Part of a small language model's weights.
Size: 21 layers, width 192, MLP 768 xIELU, 9.31M parameters.
Training: a variant of Muon for these matrices, 371M tokens, 7093 steps.
Each number is 128 + 32 x the weight over the matrix's rms, rounded and kept within 0 to 255. Layers, rows and columns count from 0. Numbers have three digits each.

# down: layer 6 MLP down (transposed), 768x192, rms 0.189, rows 339-370, columns 96-191
# up: layer 6 MLP up, 768x192, rms 0.385, rows 340-371, columns 96-191
down339:159107095123132153137127077143152136082040115152087134090151124131116138187062134076100204115248088165168136205117068138158126169134151081127180180170070164155088196138223133118146081100096101173146114121147102087198135120079182205122093130144064188103145079158111142154116112062146171127
up340:137146120142114125135129130104139131128127135131130110125125127118123114115120132101138113128141131140127136139122125118139117143116124117125114126122134119123145115111129126122118131127120135109130134131106124118130126151127124141118122121127102113125140111132133140131130130139148120116
down340:122113131127127137121128132147124143139147133125129130122121136147132118140133129141111121132131114113136111114122137154135126126115109132113142137143115131117129131126119126141120124128128132130131109127152144122127127124140119132126134125134146139127133137135126137105144140126129113127
up341:109132159167064132066148162088113139142131143133068123148169132054102061180030119101129152146107089096055117125117200111149116078135058139144047136162111162110113172144062129176077090154230183062108089178148192155162141094202074150079136138169159193090167157163102097105134073132157138126
down341:099090084045133089148147178216122131103209158134115165073183172160167184156042109086139151101152116103112114086085160080082117151134077086105126080103127147114104174160166149255093100179098140171208093168104181113155065137164144082083085102115188167078221074066120174118133153175124121101
up342:140151110059098137063169114156111119112200131091164117092123134139099124095097113170166170136113161163141104100096130132090122087140105100148194104083146113149101145120150120138129171160103105116135134170136140116156099137078114142158152107134138168149119151101138085106125092117174133178
down342:121105101127135120121123105184094096099109124138068149151156154103167134097158125098125091144127088102156123146132077134180103124106145114141164114123118157103118150107165198130118088124085229090119196088102134129114126162142138091163088108148126136091118135141109109143075156074121096113
up343:120154130110099115105107133123104093097106100122129120123130121127086106140082124146110137156145102104116123146157104103175150118152130149139146170126104115129142138121147113144108175121137142112126152095112098089134151135097079171111179156160102094142172142165053152114131101094126154087
down343:122087191095124125105094080141158119116128149130121159124131176107155152197148132085104148115087132103122179075109108134122102112104171142139120155109115119092081150114127136147139108159159150112109153103088095118134117156094106166113117115183163098155105137093093114136120071105146140153
up344:137096099098085226117041106139140168131081125127152113132185031134128155127164144161143113176120108135138181102143149132101171084144123092160099175094164114099131112093164146165100167137170007171146068166152102105171132133111085178233129157101174119110122168111107194099112146197157181189
down344:147104129135109127178164136048155125149172092070102213128106128169137102122161078145118080135163146101087073119152119080117121211084165103141081173130159114149133168142122027180124111047063195177090160170114204126117101131120158103099032139159108169109191146069169111144106046106133153058
up345:103137092163143119144119145157157096112149094139145109144119146138138102124116141130115133127096138116118109090114106148151124119166133154121128127124125139137120103117087127149130117112108165117099129106104139109118129128135128118108129144133134132100141104119143123153129129144134121144
down345:138133161118138123130114119108087119138128162115145144132120117152100156142134129101089124148140153143138143154143132139118124097098115085116146104147123099085122113144153136122116113138135121138129121150156126127135124100138112146162152129128126122123107145129092172118116146114119105124
up346:130125168126127136112150148118144114109120119124133128121135136133123122132139126124105144137147098131116096129121122134134139122135131133131140138128134116116128131126139128131131139106127137130109115126137113114126117132145127124114131092129120150132131103123117132133133126129119126139
down346:117114121123137145124119120124119143143133129115132142119139126112131160140129112138112109118115134114146121112122150145128141133105124137115121146122136134131119127118117142127138121137105127129118112135118123115121104137128134113108128095124154131144120154140102143105142131115144138105
up347:140095179087108088169188063084168134117144118143116071167155087162101114109115128132109187080112087131089130098175114201144178100129084152133142089034125123131184126169127111068106183111150086168110113122164109172137181123133155152110154126135142171118106125192126124158120119180115169173
down347:119157135137171163102107090129135150109131090167225121158123134123145174115108085119086134141217151203102135109146126219127162152138125167075092121115159143157077157145095136160156129092099151104161167101137106122113155116106076197102155070123113120114119113126130106125128078146112140171
up348:086136131148068116098097131200065148092050123173139151185151139190192109044102116092162122164161113141124145039148117154155202180133164091079079164055119152174101157152076145135107167121164199211074093135143097082152170108236096188159020088112138183145069155172086138127135134128161145103
down348:163146116136132157145146119140144150138092129109125087118090171105110180174144108095107092137168189077160083125174159154121157136117139095177121076117127123120139114185097078141087145151166133157103069130095160172165161078161178117176159152079199138142122202100114099130105121102142077110
up349:075153137116098147123117096147183088154085129131145087128172205123188108115133139077171117142080139175137115141101131101132154240144116185187118124148106138171110140103212103113169120112183132076112154137135106106097123096101173148104164108112148134158088141092199159112165178160038110144
down349:146108111157131110144125083134114176131171096126113087096154155121093132146096160126159086134105143140112100112139175146158106129110171120100138073185213080064108175147110081151133131152064077125119080147142154092090096154116141142134124120085103095108070181128208124126218133172083088048
up350:106153140117125169073133122131123082130173162114123071122115148127163147155077159068065178110118151120124224154166139102115137086114176144100170088122158154169112147093115098136144112118110123099140126141102128133108168160153143147158112146135129131115147088100168100116115138126072104147
down350:114126102148138126134139169129154154113132131130145171080108116085159152104173149150104133149154036130165075091098096140073147095061134092096097160127090163093127074115115163123125143143164108104124143153093175153194068115129158119093145108143170113121108126162085138127127101100167167113
up351:146113118129183151075149100084137120135128160111124128062172143142146147124188086129122131115119007105127102106175120129132108078157127090099132128099179095094127128148133079150111150145107141146175120089120148137095106149115087140140121170155110141122078096141168064149146106156091136114
down351:135123149099165154108155156152146122093112101130112172101199125171183100193087116126132163163079104134135136125164161162170120099106111116193136134099147078175115074144207107141142068124105163088123159146084071117120105165084137095148130093161000126145133126110132172102120099127083082120
up352:124126111164157170135118132159180105146139152143148089157147089132158093096173116079126089103041148107107100159175141077040126066118113115130080154083134050204136146112108145152150097077095097062121109068095106134161171113155152164124099160075098137139158146126172085179094141125147112179
down352:162134116089123128079177141138111118088097087140105136150065141111114203130157098118067158178109143205139086053087098159152159158126082130132121134089208198145156128160158082158164106194158121135081051151113095087147087090110104147149168208167107112114113123164092106094141135098162071105
up353:128149174125141118151155133111155134123163234091211072096132177167167133126103140113164137097105139196137120120176034172171121170118162052178191164149092122149165125142129142232120128132160166178111093169128144122142170072161232187146111153185069141070081213141142076106140107086141178145
down353:005137134054142137108119082151149164109143162086094114148233161166123121124146174133077133106186149121086085188146110082122123159176124120143137127126168159104058131100082091096153132113081151100117144148197126151100092127125144162143162108118121189117119105115084116152124130129100163080
up354:075116116145076090102120176150138148130120153179126198150117151090116146066159191068153157118109153079128166182111176059115108105155223117120048178173148126158122144073188114137126075075047119178126175185200097190122121169157053177162081231195094144166184121124118180104158095099102135142
down354:115182134191137119113145206078095082206094130132177112157155103121081108133128150090136091079084127094085149143093167113163198170156127062100125166120123096083123119180084121096214089163152168044105152139170093167188146125064137110133169108140106116118104095156179141143154096138137161157
up355:060137113147109107096157162095130084175153130163166124157127202119136099137178167114147197093166084132104113157173170144134144049164089217189095121106123134143177130096113143130155124079163149116184204093098183128122131046155098133162144148148178188092083141145133161153087127137143137149
down355:147139111094106111130074161146170102080118195102192133114118131086114090128166155163157171084106132116116168154086165134119147104167149169179148099101123148089109148109105114084147086129130067178161106083125179105117148141106120096102179116167123184131215129082122145123153104178190097089
up356:119154104146166107126117138123195085101141033164073186085202148063106155116173151075118154163130129113132085151072095100074146074129158116151174083157095119066165122078147083088117173230103104099118103114059136156007183148111148169114215143097107163109081078137143117163096025115131123149
down356:099220145137158101107180159092100103143072187150151091171131104110093128170180073127114167115163109124133156106072126116117142131195108091179139175127192090134112164057117134145124144186118133120106098116107090165130098175172063117184147136131130095179092062140139234159130075212009103171
up357:097198189050096155129094121096144150154085112166069056101186101124133131158100124121103065148150160134132130160123136122094073128129146180172143164104209064132168109108137131145254091112225185211117151062127166175089165149147082100107175212112124185063114151135103163106110177205135123134
down357:055142195142119060155056143130176143144205124178132124097125154079119136115146092196117135126095112106135088081103123118136164122086076168221131156084098152128117117128120153085144140196099116106207101163159180149064135140124148136105139206168096059140123146135027100142132176144149104112
up358:008056101107140166173075111068173113191135153201154118102076130151118113140137160044098060122110074131120103106152107168146176174156122151074148148093091209114139087127123096066152112095080169141111069135148159136184173137255153141063134145141144125077093220085149088152188189123169119182
down358:156167125140143112169092160102081161056089173107096127141120063107076075169124117158134121140157176194134138194121110152156095146121097105118148118086138092125068164110122046147118160098123104122155180112108176174128127143144121142194111093123095147089214004131071163180069065116117103104
up359:154154150097198122139167102148170106127120151126151099148141087140100103120128150133112146102165113135066128126148152089064112144138091171154127131141125101153105175048095122138149161088132072116144146149176095148095135126145134075158107174135091128135185207120131167161121168150164102121
down359:115171110155100125125133147121134134134142062118092146094143085132185122163117131120099153155122099116119127100085109127066117175117150143130121103143139151162185108128139106147121104071123134086151125140120189168110165143138120192124116114164170123131117115145117148090132087137135128091
up360:105120179114098124127151101142120133084141082118161116163153047053158221193059070020175152055091148135182121145139113145122150102198213071055100077195176128125178081066157168095071087120137091155121052131143157032196165074041177189098070152097121152117049089139079044075106164111123155218
down360:178145111060098097163134120133124121167143073081137160221186136176142102151087162099117095099056134151130181184073118171163054105173103164086126147105094066128116117104078247106114166119179169073124107180106115057107130234060109122157069225080093144078094079130118092025122149124046119173
up361:136130109124129123203170133170120170154056169097154130138143034145142066087142151128112126093114107142146112158176149101118121099185116100131082138147161084168182110141066087092151138154134058136139110081124149105106064126126075145166113124161084122137133062147127155150143164158119140080
down361:097108143184166134181112113125135153129115145175076052124111154137181192119211161164135105043048070097138191079163079123149051124151038107127163072118053157111115170116164135131155136170101066152066136097124079156178206062132159087138143138085113189108039153169104161183119149167079205158
up362:203153131101142107131151123198186076082219086107135098127176106119147076081058096084118080209118127120118141134133132124207120105101129055180073159079136113128079081147158073116169139053145121107115128108223147070191140085099116059084101150152097125120098144093130077056172154124120169208
down362:123151088148102078056149136057130156193115150118168107166064079057125197103114103130144143136119109120148106151107101173107176163164146138176160072151089171091105083074099142142057154158166167141152139099149080110072065165159147117187181195173167116091151163146172175175139124125255052177
up363:116134170074112142120132156065080096088096170158147143093124177124164102115141089159106107140086124107129118142223134082094080094170166116051137110131121146136126108118145106121151107105141070063148061147086151129123106130146191162140137129179110170145172141169131168135124119079173155144
down363:139102171121159145148095091074147149103133127158117117129114142169092138110160083161084111135159120131113159107158142184148156160117071108129201110108120155139122136130148117211108127187157106146109087145130096101113145151060144120117144081096157141085137143212131091072127122148191148125
up364:166064181131131116129188099020139192112179090145125119148129196156147168088109073147137106142218154160126136114113108089131137136103071093157103094092140151062180112113172093063101136122149166072153097102048146150157031149160212184187119095133152117121120122045042031134123092168050127082
down364:159134186080064137136177107153132164128156131085106139097000082119090099109163000235100096204102142167127108112090113124126151135101058107151126141099115138119192142179138166092129173129099167122180168120022172127063099086190174173187101190161105193135132130107112058149152125150122134134
up365:182141106057185146084080088142080128099093160087211085198174141141145153082114077195062146106155089139098091168033123071135057120135117051184147140128177139100131071134090149080135069138168193134114124148168136063156157106148155217188118077077085173124160126138149154140125131035130160149
down365:130087175116098108070122105103142134116076138102193135123089131189143156155035103141124045176136199045087135171140090114063092057093165133063102121053118102105184090101124168056148133131119205129024148102161110105136133184088124167157168123148092200197158118096158130144084152107137142140
up366:201093138130105069140125099143148157138143117134175126182116131108096144174102200074105076051105101129089126228095126086178102082191126169080124097176109103076054158165139121142193122130078115189124057188058076134192221122126053146090098132124091101072138078134149178190150128182133130165
down366:134206167115072191134143129132246123143107025116096122122067099102071177186065178123118113102173138057121096133091123102148110116099074213158089079085088157074073080102140155134128131046072090134061116186115087157135176182148125158140119150084161168101135116159031184168107102159156183088
up367:102191159141157152146119120115153096105136112097106139127150123069134086119123130119098132172104140143115099170177142131147160169154094119125173117168134148137130133143142122129113126147118107107101144121138104060138120115115111129083136119103164162121138152119149149099134123150127160161
down367:136091117166136121111159113120140183112162155127133082103131098131102177086102115147108128125114124143152147093116158140135147115114160122151118170133094145123112147150130108110141113146103128124129131138132142168102098152115100145156149098128142141094090120110125064103133149163134107117
up368:102043152177116166138115131047131081097087222110155084107172157113156105168172206065126161129147134188136188102129132088114171126103068094036168096070159163116123109110192093101110148074109117095088111106152159187130128104091088121094164072162110100067088087145077149135151121172157109180
down368:080160110081143180167085141126088143129120128119107145144124124139065108079143148097091135097115174121106132131196138140188145129129108154108122096101034119165199129107116157104169062094109091166130130111149111141132132110124104220132069110096181072144106081106160174180126111136083113057
up369:154148058097174123094131102095153086129137156067123121154081113024179180176149133140150199122129093112105165109203106128182084149068194109165149121182140166157102134121087071088092172103160133165142117130120140149123153123096171164122078153153140126181124166129155103141169196161129126093
down369:150125133131113122175117164108153108126150147151164104078128095138180119160198083102119069204173100134088081147076098125131091174146113154092107095138197089154079124155058134077120118137104110144108150095113188131052132127135135103112073138101182111123194104121104115078102139175166077142
up370:161209126251201109163101132106172175156142075182126032140136066203081126074143165048096053112199153115051221174101095114096188128156116134162157024106115156034118187081186121138057180122159218125151164104077142075122097114079071120132155145183123131118134193134113071184147092085114146177
down370:148121116142156177098125121101083150136018110112077010100117086175123109122117163105159115091150095093167101184182173122120163133149124132055129178209148156122093063117110095152073177065104156107132124125103045092163143207146096192173034195138154114136130155206101192129091124131135160103
up371:129125135125134125130120117115124133127120114135134137107130123125123123123138119127136128127130119128126129130124130129135123128113122120119124133121122124122126129139136134124130136121137129111137125121144127124136123133134120126143126124110111118136112125128131135118121133126137150107